Weights of a small transformer language model: width 256, 7316 steps.
Each number is 128 + 24 x the weight over its row's rms, rounded and kept within 0 to 255. Layers, rows and columns count from 0. Numbers have three digits each. The size before them is the row's rms in percent of the matrix's.

# layer 5 MLP up, 896x256, rms 0.0749, rows 214-427, columns 0-63
089:122119082127153121129144145170113097161162081097122118117118177108121175134135119145117135150130149093139135148134089196131106083090152176176115142128167156116125113101099124130097157141135157
101:146088128117128139121108138098092115162120152094180121084132106121146089161137140099129116127122121129089121129139123143137145136168103092159139117118120102142162137099106135123168179098126149
095:119109150132166137135133113129105115125119138113105103125113113114148120156078141135112085129106120133148143105149130143156145135110158131124137148142106133148122191107137122129133145153092100
101:135127123133172115111157124161137107119105166115128138143092138149091103155153125152100177102171117126089159136128126148159137158125102136134125105126104151141183120162140085115174118162151115
104:107140159152119087089130114115111195135168086120173110149110151144111134147118125145141142126096157131155167166161103168108077106146126084104152126130138143101099163125129116109130140107131119
102:075147141163132132127144131127181122148117152146080126147123138144136098105140094102132133129134124114141115146118160122095144167116146098156132133109092103087162141109120124149165125140105142
099:090124150091095147128115136109144083089173142099167097159139127162147195147155151125185143130104154107145115148133090167113109143162123146141102110138162078105168148130145121093113144134123156
107:169134138126163135169108143134109161125146130081153079144136195128175158176115133131106159143122137124117106121131126144114092109128126115111110125150179169141148105153115162135144136122126089
095:157155097095165114155118087141132127139094137139106102130138087147127137084131145177095155144146091159121127123099094166092107112137146099105097100149126125118127147172138112102124132171176103
093:172136093157117073184111116147101097141130177139107073164137140135116154138138100118143105119164107108137127160128131157149135190143119145102128119092126112105108120135168130115164175112129168
108:127144127143162138149082152116065133200081150141121075126131115105087104108128138139118129135097126127127073095121137167164141098173177117132135106108108135137143126126129111123169141153111100
098:150128118140185113129112119149173131179087104107144116170154117091101151145145136130162101108153127152082129134066109157080145105140135136083127146111110135112160147074164121121101108136126109
102:109162141127123159125120160146120134130064119106113114139129124155140150118122130091090129120105146110106138122105094180122122138178116106099135127162146119109114152137163137105115119114113123
104:090162141108170122124160166098096128148147136169113114113182126160137161146137127114170171098102130096103112146141101116180154169130141101143157112152154130177133112125115140132112137138162127
098:125150087136145131127172155163170107168113117109102112122119179135107156116085103155152129138125128133142143130142125137147120104171131100156164127114076118114079112124133119131128100094106167
100:118104134146100146141175110177140155126127119144193129105146140123154132115169119132083124145078143124090120102118149132142150168111107124133133127088142196119133155128121100127193105144143143
104:115132145137161083106109141081099125157144115148109093167134147114126123142152124099120138116128127119132122156093094119116118134141111157121122101128155095097118141151125123104090102127133124
109:112130076132166113135079102185102132138122092140140162146093133098135128129121083148132102113135149141143095172174128143136145128122130147163171102143171123154168135088130114103124148134111142
099:156126121123139123177110114107182127163155148156139154132086115122117143065171137112139140095140188133155149094136138137158151122107102121144125161117094159169110127127126138163097147124137119
110:152135116125162154117128159139117169134117117092118129133125112108160091082109149110130102172141124115120091141138160195098098161152100133177144123123116155140115127151135160134136155135111105
100:098100144105128155122137149144104122126160201152164132153130118141126130095121136107129109100146130099118135123163117151147143138108130095100121146120141101096039085152160101115154121132159103
106:092086094127175118152135155140088090126144142126170122097098129156123086141113082107148099140109147171132122124125153135129131108135174101102120147152182121113099124129120120120141131138153111
098:110093107144125148114151206154110124161137133124140102131183095147128178147155132126143143105117129125184130110098119148096148097145133107147139160140140138125154134111139092119113156130114110
116:135161105113156134170097141164143122140149097132155102076142122125151144156118108131171129135130143144139167079116111127152146110139152103112125113070110136108110092079152141162144184144120092
101:125132112091121109102116100092142131069112129108126142121112144167095150159126102094082107131106129147141121160148121123114142151148131138122151163121148087113142092123139094131130118103141132
102:165142122193120108146171145113156104083121135133163130099104138125175159148087130124131114084110123135143179150125095095148126103111120130133157136143145129149118153128096181092137167126074129
099:126134114160151129125153162114144119133158116096133164108108129106119133092108158155108149144135104124115108086163147139157196170115097131158151131125145127141120111102114093144119097131102150
117:164109103129136137125100139127099114159124156149139135160174131130111129125129088122144112133136152124144136098092126132148118154164087118142127134158133143147157143109154069085148116134116106
102:092119123144108148101141103125155124122100124131111112148106097139154123093114121138171131141111173118135154130122146124112142137080140112122108115150168135092115120140158134164096075140089093
085:141116140171135118146106126083128155186128051070107121102127098102121153172118148099152130155112137146088095116155144146115100142125138091130158086158127143138129156130116147120089125074161128
098:095126145157129115115151086137124149135165134118112146124125136127164174111139150121127150110181072144115161151128095144127115121124122130126099155162115137174171120083153112106122099100121144
099:114159109090117105113147111141153127162143163134145105114113161103140133156120075145147087146089116083108115110128109172184123122120135122118134179149102131137121098143123154134074134133130151
102:110137152123112097105168090165137133130141107141134156103090133105127157085124081132117114105167140094151167152159120165143144146141105076134107098127075108130136150115159137176142110125145124
099:133164122125115135117146121109120122096143135154127137122152140175114091194126141129121136110104121103129147175160133147141139090126111117157130171142153122107160114098104090155093147089139093
088:149094151141087099137150110158126141119162139136150142089114130074092158146042126136112127069170133135126129111082149126129122120107119119137130096127156135120115136128147121168128144093149123
096:120131133185128138125152134122147123146155126133155135121117173140098132144116067093130120127093146113122078133130141091122123129169152143132127124151133162128107135145113121120132132137151141
119:154117173121092112126108152124100168103146118099076194137153142127111127141153143159132095146132118085179128146161176152136117142122110171145151119143149103141128086074141094156106092111113130
113:129184124156113128141150106124103155116171115104107124127136125106151124093123138126104129144100175179162146103120122183133112127130136112201122103138136102135143097147157082134141120184090110
097:146119142148174100088117129121108118118110122102088170093132126150160148157121130122125151119085113097120107166133131102148146110090140129128143140129143140098147112143145192102132064138143145
102:141141111109104120137120147116116147172126103087078121123134129119126142078150167099132149142130114154128173108154131116180120145096148135118125101121079145155116121135163135168124182132114137
084:108131149140101142087102113088128139188107121129148100153141101098108164157147122139096147105132128126169099124118158134162132156105163130151160112154158148138128093107127108153134091120128151
088:126120116137165126111114128139132123112137105171102120100089135160112078130107104148146128140153165112129105125160135102141117073107148159097119129154113122133085098132066114158129136119150109
106:155105129118092099137122123161113135139142163086128100108180133121144105108117089109168105118138150130173153110112139111154112115148173127187165127091112105119147120123085139133143144136142104
097:162094123112115164110138144151169123133103113101123141126102129134138176113125193120127107124123110134136167106152146152137154100141189112066131133127125141108142102115178106096155125118129117
100:174095130141147154145091102145147160148136127133110117108114123154121139119126120165132123136157175122122138101115102170146154140108123099137090134107111076102118137096166102135124098103100115
092:113114089123122107156145139137055141136174132126176136172090140120142125142140080130096116098121125169121170121130139105143114121153136139088112073139134087152142144090133123142123099121155120
094:116143119123090138109124174130126163093142093119076089163192092156116124116133142120136131122147134144162119147153136108132140156138137166113129089071116150102127116098108103136104141147098108
095:132112147148145115139077131129131136107110122140070165091086111114136132109157074142134127112132131142158117158159178173179172143145082118150161116112126108106071143159120095095115139127075112
110:148094139060116118115102169139139120141105153135088127096102133131140119113122157121143126133108109147129159105111135138097089117111127144137097135084156123123144114072122113119116147132132106
102:151140096169111133121160123107164138148124110126101103119102120157116116146122154162094107155133086076110153143127121081098107102136171161115140135116102157103128132161121084161135142098166171
095:112103084122178139140156176108129138153108084137102143118101143102135170154082101081109134123142136114122131128156157160111164102122129174158128149114114139149128134119155120128186142117129119
106:143191124151141094103084135143110151107128140133120127126105111167093116142146172131111163119132149131116133118121098148180111133131134085123102102153104140125150100150131145142148149103133122
097:136133132159184135110116119152123119097165124132146162107143164084076094150101101124140155138124180108097138140163145126145106077093112138145134134126124106111095103151153074122158109098162087
097:137163096083132073134141154101147093127095137131083096091128153147154138105137115183129124116120132154109147157109093133137129169153145128136162157155175152151154143137155102095101118122133172
101:125149135104138100148108156128085117106092105130133111102131092180131118108119119117145172171080140176126144145164091142125160125102100118137138108145107112124139125088148075126151121170137191
098:086126123143185130081087130135137142152145162132135124152149088143080148167083142094114132111125135119140139116119090099089139155131137162132110106113157112077167190156124123151119118103129118
100:111098112131177125157133126115129113131155182095177108084123095121178147136132117101147153133150123149112090121147139137143146124118126101126125125109176174135155156169125116126165109118115083
108:133133162086105124096126127146131121132140146125136165116111155147129123075126135125071106122147114175123156111075121128158131152094120124148136101157147106144136141142166126128153111105183134
101:117060153105104118116098190111103127139108168154123170120122122134067116111126103138153127135168137075130132125159080142127122122134127164145099167145107141156104158090145142101150138155102155
107:157114140145160132142107095112089125133146127121165164149142130152131095113174143118146120140117194157150145144182085131124132147143095106102152125139093091158122167122161141106129123119098129
115:146155118138104101141110137123120101113133109145111108134134148125099157160129121131145141171116130127120140131102081134133144139123143128158106111118163143149131188142119174135149054107093117
092:126155138147115127164118134106104157157140160111127168097103085159088151150156145127107112098103165123116130120126089151136105100101109089109104119131105139116110102119097120110142130157159126
092:099118154177128129122093132141144138101125086156152128177138163151126131132112153158150093157147107085063111138119086127104124150112099128123102117121128122140128130130119163154131085109140108
100:179127123126142092117161121135150082105089140142100133138088115119117145117140144146164105125104132133179162102132154151100118126106151123124169155167113173138128122153105137121124158140129114
093:139095149141109103142115100120107142129122108080152157100142200154128112154167158126134082138148122110058120130092069112150153104122098101121159134113147133102126213161142107156088134162078114
095:119103111139088116140104121149120108129176154082099123100149104115060120159125156122095107132152130160111077098131094109137127163182109142100148111130150111112091140137107129187143115137137122
107:129147107114132180090128158126151147143104130100169129135121112104115102186126172138114146127113139157163140115136123146151131141135137093149087179131091118140094121137140109184138151111092105
098:154131114121146107145086136137115118101153104130111116134155114146125171109133145111129150153117183136127147123111126138160153096150120129109150154122126124101111160138150108169122082100140152
096:110121115144130096124131129154112117161123143146139092134130107094082174131134163144113114162110093105151126165082104128088140138128063095101141189128105130147114167091139150102128127133153133
109:132077129133106077107069155159099127107141141096088146123097117161118130124173119135124089099152081129131107134117137111126112135135101174105123109121132139102113116082126110143157136108138117
100:192124107127086156120116121127123146129145120101089143160127095113117147157179088177139146146110090137153053128132089105149170100133137200141179119106161123154140108111132100119150107129148141
101:115133155102145140135160151128142163123141120164154121093143097118183106077111134130135106151097141113156135110108142119132115084155139090159093152134108149129121159096075147135106120133116122
096:142113109171083116141137117145116142171165150172144145119157105167108099145112142107104103131117148131097108124129176097117149112126150062147100152139138162154137095124106115123122104129111147
099:150143127126126091133141130140108101111096118132134136134147134101161156109130156112091118153127142135117158186144147110123130125146142128137117091074158140165146098124203112134126097142092126
099:135135116129156133135148102090088139141156164110148158162097126091153147166145110100123103125092126170157066150139064161112120117163103137121106141156132133105105141124123148139138143128119176
112:099152105114126122103141117091069138145127137160120117167113149132129124134108123106114096150133131096129144135163140123078041119139103134186135114114125128174150102156116142109151117078110087
086:175146148174124102111136160105146125126146167176158128150107130146123117122093122146116114170113159127147124107095128134137126160168169112131106138126167142121159132102171079131132130152152103
102:106121125137126134152131135127129168146127150124170168128124166092106142123143151164129124143130160150155115099150115109164143156140137114106122132099131138178122091115090166101124166111139145
097:132095125122131168120163137095079112113160163112114111126158122135108090160129127129106137062096122103133134118146126093075063117128143133126096152116126106133128133142152135144091109135115089
101:139156082117106123149126165135135153140117166134145134127102112129120150104107104135125117114082214116152124123112147110141105128139122131186105143116100188136158120151160131123123124117131138
095:141107098148095118111106143126124154137084089109125125164139122186087147119138115106102133115137164133160122112136125129128163116099169093136111113163146126157107144112161123150145085144155094
090:120143091150129190143085107165086103129114138161100182132159123094109112137110094132163119136109157126168109165148116147071121172158101160122135122098124128161130073170102134115121120145081125
092:145164143136112142151160126124143173168081140117137129124129095133122170111107143151165153132162106129129109143145128121111176160115135157140093120072139150111151120116129114141112097115132121
096:095130092120118154198141156128159126102099091131138127135145121151107133137089176099090122141122115176099152133113120152132128121139159090175103138097115182128137136091120122131110133133130107
110:128113102105161140136122140105075113170179137126144143158137130137082101159142084113109127102110156163173143128167116138113112114145122117179158140167117125111125141127135134125126145102151098
100:126098126164134097138120115086091137131112103144177126161132112170096115119106114164088124142131145107109136127141131161157130140102079122156125134091138116159159139141131116113138141143142076
095:120149155174131080133164105109138124147108120121141102123155171142123141145145121115130088148109119104134138148105150138085143141108144097078169205126193112170131109135146091115187117107133134
089:148147096160140104131134099039142127128155121117151127156117160108136159132146155138103129152125149116131129122149089196114146139135130104111083158144106126163134126123122126099161116105128095
100:117116155100138137132147127115123113142136133128124141077119104126186109097101118125126132129109161161144153142124106122139089123116094134145117120144130103161138135123115167122134139118100162
103:176112129122140090100124147119120102126140162108111141154162152110119164136142139086117107090167130138138155116113140084088150106117136119144157145097108109183131158129153157124146115174132124
092:167115117129166099113120153123127175099092103159146105140158103110135163149153144102085159125143155118086131115125102138124140170171105149174083103143157145122103122084107176152120107130135130
097:110123147173153122111122113135151174125150107185102133111116111117149151153115171106128118138072101107117131170163144127153091134132134103113122114124107111084170116134137135107138138119156096
107:150150093121073128120154111101132102137087142168079088139092140121150140141122118104149166148099125139091131093125120087098134160119110142134129133094140104116148166111145139126169055105117135
103:153147122130118117115132092142147117076101143182113125109092104137128118070121155128144141143146100098118140142115115107155111132163113142154167119169135136129153125110156097117139113122152131
104:097142132119130123138117096137122124163120104111127134131108168181149174159084112131118113107140078136122115090091109132184143130113078159130106088174136166155139094154104116135108146137136092
101:139134060109082184100122091105168155131116101118081065121113100110144125136142154115146145112147126115126099132119166170144126134150105143159114105149093124092103135131153099087135140155121124
102:162120128142116160114179154156120110102189124089125102153165081152134121114142133082133067103091137138154109101103109126107130112160157110130145154109151159105107162120123138102129088129114126
108:101124131082119096126166121122120137131111128136162139121171133134119135128119186154147108143138146136116104117139086089150129123145185150138113155108101106128148113128137105130115130091071148
090:145125102102162089138146123125132121104114141119159121143120117168116123126124148154148114123134148142131143138188117139110130123074111134136106130135123168130165126112152155104124089130141150
098:099135134121133091156107150138126093149151099133090165133114125143109154156131117129164140101105134149108095104131122131155119142167138066073090167156128183139125121104125143102104137150124132
091:118114147138087081129100136139162132167126130117097149144097157129112131134106119141105126105119181147120146119131172117105119095105123150144128157164110133097097146169122094110144091167125110
098:156135117136169149084137162127156126138128158097146136122116124135107125143086148129130126114131116168117132122101136147069107113117167110115120120118126118091133155113132145125179145113105100
109:114136113116107122125157136153165146145177109135131132129151093159082151100133089155135110090163113149140116178135161149089134155109103120156154106111131090094171153138148119144100133129101123
096:123116172168148110161137138152121138115128124118141126066103120096071152129129143135086136156140092158140124117137072160128151186164155129120122126087152121114123087129136123097141115123106185
105:143125099154157109126114144167134162147142111113105113151092156109137105138144123126144164111107138162128124146120115103140101132113156114123168120145118137094175149142105109112148169143103105
101:110088106095190089108145124165108153133158152133114137123117111124171140110143112136138163142144129126152147116110096154131128145141125113165133079121091116103105097121121154154104080126124096
111:170106106124133132116116129157116130103131109119142151173101119184135087122108123116126135116148118131141118143133128086113099124125168094144125099115118157097101120143134141165056156138084111
095:112163107164124155100141123146097128127125122131134120137135137093125079149104177121108126127142135134146100086158121173167127164129138144107111110113115165138139161111104169144076154132121091
096:086169151130112146115131160150092152111138087109172139161110122150144125083132123087157120118141132098140131152063118112157132156116121130147113143170126158112126133131130167163145122130107128
097:164123160157128124163120097138123153131172137120163143127114136148139150127160078096095123122137130102120168133157149126103138162095103125147095168141137129157130116165154094147067065127126165
096:139185185157154098079134083149108096144124129134152174143109131125089146149135109177153147106053097108120110096129134136113134169146164137123129113105126107133143109084107133122127099119164102
095:138129151169125157122084136126116115125160086113072150139151140152083079124159114140104149126145117131128107088109109144119093111182187147116132133118133118141141158172096099179133156116110128
110:144133076139143074126106121081144143113134120141127105139128136180162102104132135118132092102119157134104126114106119158134158133160106129099117128144105142117104175093133132086140101139132185
095:127102161074128157147113205133076155096109120129133132134103107119129115156123146098134109100173101164169171120113115137151138146112132130187141147138140093119103124075107121147155136125108136
105:096110175141095101114110156126115110132143076131145125149181113144161106084110088114138100088128124155150149126129139119109106132183168104126131112135107155124153140134118101098194158170100169
100:106149128118106139115137089156156141171087141095125130137125105167099099154109117107128112115131156165105118151137120133137129113145123158159154145158086126152110150092157127119129144110114124
095:182118117132174114172117168114183138099144104133142110087123137128104081146123138125132125130109112099133073089148121109121093138093128132165152157123170121176153082104165133124110147147155133
094:090115088152110156125079123114146115116118111163076149154125138144117172138145159138124119128158113131128096164186096112126136129126135120176126159108134144128114159119136098144145107096151131
107:105170129149106133146120143135135108131159147105143111151165091160152130168100182169114104139105130141114126136137058107153116140142127100131122137137102160117123117125127118118159123105111118
112:133170148119143144103125135127167125145147149141102129144140118153142106154140092134142167166102165141124093144075130074106145132132136154149128112137114119126122120123140156100127099113143095
113:135123131084147129115138175118083113146136163090115128153146125141134183163116121111101149171117104149138081075138094144064091137106112141113092153119137114098142121170120116086171138137149149
095:139084178154127095098105139143108117098093127106095164103150122107155124125134190141128130117144102118114125147161143130090059114154116135113164094109123147125145148094138111159130114097105129
104:142170108159139126109135134127120114131149139106122098178151103134105086107139126139084100098132100157157113155128131117142126110141153124138095133180105087132110128124147167132126118124151123
085:141172135126114113085146119126119104093102136138071153161128122127114146118116142165112106131142085124127135098094106140141100155100137166159124187156132139146108131109128148148155077054135153
111:159169096130141144131107145136139148116140133142145145113108134119143134127136090151176113114143130134140163101145127098113137155130083139119140129107101140127144086109107135090129146138063136
099:130122153115172121070138138102103110114113095107166121138126144170151133110174107101120094117124119138128084166191124133137127143162083109140114121161126140164165136113124142134117144113126137
105:131118187145126142140119133118134165134117104142102078123137126116097115141146092125088114116108134112106114118129204095135145163101125121138142141120152155137136144103134122156103131140151148
105:111095070136115127111140128153135122138083143136138127140139163118100118088137141120127164136119111101150113134117129126151127113093148133133148114133124158155130102102132139130159114132163144
092:110145120120112119121107133126103130136091107105123110127163127120150084144110139162133090130090095107131132116176127113138073110156137129105157173122100127129129145145136154124134120126199112
087:149158158132124141135107103100140081132150137100094138088111139129115056130129193148132133123180123127164125142160103120141135120151150122119137171144115142097170134114172114144107103148130139
100:125137141124120137111173119091116110120128145158139120089079088128171101142120166114119123154143151153141142180118114126129117101131123142100113128110164125108157185142121108141124107113162151
112:087141109124123137085141154143119142116129142158155112131102119123090108152144071110094132109150142102172120097130131060130162122126131113136094156107149118118180128115143093125174110126144147
102:127092100122160106121116052143103117140098153074146104157114141162151165153116112129152131140128194107103141143136134158079140119131119126102124127096082160092164105150145103141098072121123112
095:109135146178149161092160141090133125081168176144132157138125139158090093129153157136149102125117150145111155130145141142108128157128145148153094143117143119109091135123136148149133120160139080
104:086112108145153124131101145119165123097148137134107154143160126165120138116125123112154123145131117087094102148112128116109120138110134120139109112120147095137111125121080144072100178146151173
100:137159135141135097087142132119105154096101140082076144125094164104134121142165124141090134161138134174130153109120120110110125152174145094118132178138149117128135155092133126119118160135118094
103:136150111133140103083122142134138182133090147100127158103143083144136142104135147136158131122149125137129166136125118131153157142111108154173101171098146090114124180138111138137109133112143102
095:140157104141134112099137098092109154125115143133169213155060137131147142133125117138104114134108134108110104123178140109093113115162117151166113159119162075120158102115095133107175122087155117
100:149144125122135140086140128111142154148168091140127106139141130125155109095133140137119153143125155109142123123128103128144161149128137157137069120140122083120137156126166058171172096146154111
095:166165170115154100102116117144121150085151081108121167119156147101109105169105162145100180137161122149161120164165149094129134106121123128088108145115175101138130161094142125135121117131141097
098:151107151136143138176125149154147101123110125131066079133115102122115112116152141113175117131100173116143138095115086125097094139092108121135114123152094121174146146088143172138148120120087095
102:133163114147128142101094090131116147156149158115139118136153114145077155083112142110108103125101134144106126151139128142104136133134156093136126136151113140167136122106121091107175132123116113
119:103122078136094081145151168131073149164092142092098114132111111146132121122122147165128111082064113152122154098088129127148111099153115156142162137110185142129101183112163116150116133097145115
106:105111132159149108143115149190104096145075136099139135155126147135123139130141128082134107112097129134070152133127143149168174122129136116073172091168094074119122132127173084123144112111157085
101:141125084125134138137146138142102144111135150099099118140104163104107152129103093097148109154135166120100134106091113092149167166122107128094100146102147133103114137119139103100171111132143069
102:113142133136143169132128092134122132107133127102141065102119113130189113125075113123137092138154136142095067144160124153145075194157139144115124123129109152124132135144108095113164144129110129
100:172137115179126142150136131142136067160111099127103142148142177136122127109080132124128141119107200084153128119115135076127127117164110137121088137083139146075137121153135131124141140115104148
096:135124125136131141143148131138096133118131119120141166113083120131146158119169127164173160135145158125108123106111118159129144144086112140112128118138117109168144096122138131092122105124144082
109:158112134085144104082139113184114130159115103118130125106177151119063100132136109094161127121175143108091055102142090131095119100090125146170102099147153145130135152099133125132099164092117154
097:127140147126097153087114110133096146144129142129125133136134104132156170099119115108122129110160143145137144136108127132123099106120123071145112094126140098139147113121144059149129158143122127
093:140096134124124101192082140133093121120067171148180123110130154114106123096150097117134149128149143153152116067137145141121108100137098141144143129115155128132157113094077164164142142097118109
096:106131067145130137130101102068102115159102098137129111109100151140100144123126111135166154138129148133132157102096137138110130124151065117120130095134127162121118163108182116145145137145114097
105:171146152134135123134147115116116130120123137132101099150070106133160150109106140172124141124128141087090149151102111106130148108138141122116133129152105116120153102117116156151110127108170127
107:145150169145103122150155117141116159173091101129098134158114105139122104133106111128130124126118146168136175191085110136099116145110172144119174140139133103125092143121148116173071142117147080
101:149111163158145174093105135140110133140128142078142175110082103119171155165156138100147175117123132124155146154127128109153099127145101128138111153130100117097143115145103089132116126078143147
103:142166086158128091149123134128117112142154157121149083153134116102086130130140119085165090165144125122126110154125123126134115149134134139138092116097108118097097157122132105092121103126118145
106:166105156110132106081126117151082112105096116131113148116156137138133103145121138104173123157074132207142152129139101099143095163105157100122146107141129156148112136085127125148101108123124165
104:125140071126129087111150099173142126086115102137159123113087160143159134150092128110129126141139096075101146113186134121129117127101139107107131135154146117153119109143119175123129145173123071
096:109136137133093163113149140162147088148117156120110115108149132120106149174137191114131120110124187109131090165126148130163123144150112132110116125151125130104095137143080098091126171181084094
079:117087132113151102123111175142135112105110160143070130138171118131120157134150107133156164119102129073127124090169129129127075161129138132069124184153102150120137109076100102125137138118153119
097:095122127165148151119124132113121112143156143113109152100130137145111109118132156117098129202057099117126163100103154180131092115122148117157126128189088116128124128100123150111111132137137121
096:177116141122073127139098111137135136108138153112160095086127145152157101138115167150195118131123107138080136117122144118099118121191107108159159164144158175099174134131089091121089142138148142
098:064159125137124096108127096122161155112127102172135116138083125127095126138162130103131135162167101132100109130148143116118108109134154160127124129125125170122150127127118093091113105122146108
102:161118162128148146136137166171124131117156106153090144128140143167146077139105093094161095144158155112128146074109137136123127151131132143157160138133132170139160153120139147077107101172101132
103:144127143138134135128172093147182170116098161141158126104102133145118076139082177143134126130132123130140124131100084121135136135109104095107142166133101111159177156109093126162142150106102122
093:097141123109117135088094128160092121138176084122149124121110098122130139114119158117138149142109137134125126123209100155157113148134098135100142118105155152116086091107118117118144172124107070
097:122088117125123146124107065130161127084101148138111128132126142137065112157153128114120088124111140088149152157174093135152124115123112156135123123142161153147161140120136107135143139102126141
089:133079083151116199144110154123169148118095146132136129124106094097086119130154148093142090145136156139158121142174160134120128152136086095104103159120166095120150131109150113142095136082109168
103:127106097121100089118107191107129123126127142152082145144141153145123141135137127134182066166154088131153122124096134101076081169139130095130172095119133114176111127155117115097105136135137126
099:160143162119162104114136159107137130140136161117125087130144084131156141116135128133133126133118121155075159137120126127105113137126121129153115158148084166090109171090164155104102084144120121
103:096136126170125152095135127129070068107128141149102170118103114161146166093115127093100121132138132091121141123132107114104135107136124121146135131119118082127133150144150123120132089095113121
089:085146143078097128099183148119168144158173111105122121107162118142097119148097141148186183118109151128138144110152072135117171104108138102158135130084117132112145151160111155109132097135089129
094:164106178105139115154158146157114133143094121149127087097117138165148141177132142053118125144158088124110113124093099153096173137131130144139126124073138134102159134101121174124102143094107074
091:123142137142139095140127167123169175128142114141139132129154139169091158051115155095145112140112124097116149117105109139104094084135135122125124165174112124132129158109140131124138152114111122
098:100078126137107125099155108109160088136144154145136121140098107175131156127105175122134118149096137127123136129119134153109103144087118122150131115106126176096129151107141155146123122170163169
092:153125145147154132129150121103145142093069148168125132138138115146123156168116100115168127084133105099119095124125128102119127136134129102143105177151148158129135103133156186146164114137177140
088:164123097145113145173120158129109163108157095105142140119128134117110096175130091127151102091123130149131156105112136132123148153129118144097113164164134102150150149102116147114142152128132120
104:126134123145058106178187113166144123130174094115127146139124127140108115068138119120095110130131136129129133135156128188149090152085166174170123149145131133121091103141114139162134157125138136
093:143136114164126136107141115151132102109104080137102130175134122164104128165178158154161146093094187118121123166151128096130089144123142109139122119116108115107101182111118124128124140150143163
101:104122130131113109092160131184094075092134140101110109103103109128124146148130148168112102101147077181174099170115086125137136147102129123127136101101158165129125092144127113155114108104161139
101:123098135150150093120140128139173140083120100101167115127099124145089143111163119108155061190108170086075140164124139144131128113180124155118137139167124085152118114134160080095118147168116145
086:089126113144123153120095144132137119137100173109116104156123154166147131098097115119143104087118093143113117116055138135138138082091152124115133130093161101178162185139140154080122111109106154
101:130168140156130161140193096116142169082096118108141135113139130123084109116156110098117142102092174136117165144131117129153134150108154140136093116115129141112145166108115159187126156149125085
091:122107151090156129133143145132108113121147168118106083093115098128147162125072113141142140076122099098118145138149163145201105172119139113114150149114125157140121151137131116101160069084139111
104:150109112158164085129137097113124119146129088101144124123126144110139115145114100108149099115146154111123076168111152158105146155100108111168133094135138136141135172114124155156104126120117135
095:093040126139110134134092128112127157146114119131137115142158108159115150112150158161116121133158115105142130127164134159104135114107115154138133093136132174133107146120134126139161120113095117
095:122103109095145144118106121085112141065113145179127127111125137154130118123098107154131127070134116109143123122102138161116164125138109116120114126151157138178141127133171133154100102122109067
107:137146103149160134126145147138171156101138127098101098115116119108148125096136115136185124124151143110159080112082146133137116155126108121100141148122117135149113136106124102132126120111136103
103:113136155121131090140185092125107122120123093109139106112130124129093163095090135151138114104121099128164111148114103144124184137157122098093130158096117159113101133157117159130165113107118110
100:130136153140114128159079091134112137107124160114160126104131152149146142127157124098153143115134126103115075148150106109108107101136123106108133105124123100105134131066169106141122103140152133
091:128118124154102134126103142117182128097136179114102116139147098084150116193177084129153147098108139134110188137091091133127117165137090152117121172128154142140134112102123109181103072129136142
107:099105103170117117117130096101115153112132128136137106103126130150124149140126122145152096124145136156121113154112143143134202170130114124134092095190146136108150136107136146117113106129134119
096:130134132122152121106140130133107128161148125132152171148164120156092111074104143132148118124099144133095091118111129094157106141145159102117163134117166125089142124106128159113153112090095157
094:152185116135130131121155116119104146099182137168154121138101114118084128138138091143134102151115127128118135162110150158087102138184129157110151148142117116098114132108187114114122138154052112
105:110147151159117136083086126140133137073103144135144097086146145109109114136097138170129133082080131123087102111123104137131150138167163123142160148115141135148155126120102102086106107120080109
102:166161130135139105130127098145128156140108079114147129127110186126086134157115131140110163169156132143133155098166155120143148128163147126136138114147127167088129091107163139107090098129087198
127:144172106144113109101149118146130183133115085110128112133154132108110120093144134156101155128159153124138120130122127099165143164137157124126136072127107105077141147121135115163133150103135136
096:097156116154099097114094124103081098149099145169154100157131138099119125119120110149137102102126154168110162088107144151094148127140132131096083146149163163109160135166137119110130106082077128
099:118170108136094150120117103155101159109167174118122132158147152148104136136137107130125096103122111102069162123148134135168112151113084145112134135166138123132105153131123145145120110137118099
104:115143132119120162116144113174157117092097118131151156153136133148138145175112113106146147076151174103112113140167112132105161136112112161095132137181093152090138081063148132111146116116147108
091:093137120117094084143150138187115122110169135143130135158113121134111140125118117120129111081150102097133138151064144134117132125146096121123119113134098111108109151094099131132132079111139129
094:119141144148105138149118095135143125116153120116122124129182139107122134097108144123086112152097139126098131097124174166173083133075097090126131136094110147108129066148115147153132132106126135
102:166162080128152131129132123122120143184131120118104186126113129135136093160131134128089095134099126169104143111118119139151102151135116145102143122095110111091107118099152120125121184111141101
111:106121098163154112131056149135151123156142133147141154161130108113145108154133108151145113122123162125149114120137116072121105115138158112164111094127121155107096098105144129164109136097124109
095:108127139173155110092126122103107125136104142131156128094121152111143170085052146124159118092134109112159125094139129080122136115115116110115133116128162152148127130113155125103141110138168135
103:117144173164147117094125126158148112091146138174106132133157127091103082151133130162140090123101143152111133147139101140144148140175150155101131124121115132109114163112141132119128158098136107
106:117158088153103125168137156122136078162111159114144128143161139142097069149113126123130125142121168105164170136133125133114137137097161136152129094096134140108114149073147164120092105122107147
092:104132104139146132140113115132129124080143167083138151150143109158121198113121089101144110129090110142113112086156083168123139135083104145105147177121198109145152095147119118146138136105113106
100:133118161118154137101159121132128085109077136089116158128140175114126142127108128118132115151095121130129115124131108134102115104053129120083146143130112163103130125143126099082096165123100155
097:126176157120137121153141153156150126133114125149120109152127115118125123142118155082125128176145149078098161131133124144151154146123141103120098128098133131106141083166102154138170130094143107
101:125166174126144143111123105151102100144143138132101098116112126113070087135145105090109135096158145134137117131104140135132159121157134104141129154086119185118134124094163151152107105121144118
103:106141128115186129147152108097105157127106130128131153160134117134122106154158115126056107108145126108171135128154106137118140146144161147149103109142079146112154148140151114155159108132116147
098:110130129122196121150106141119098173131137169116160123121172149170118102107136141120119142120152146096133116121134111161134152171195121123145138105127087125107166111133129121076116112143157081
089:165129107149132140137133112137097132146084138130113090080110137112105100154140138127169162126127108121145148132103138104135154128119157140148149115130124117147121100108140137178113176142158164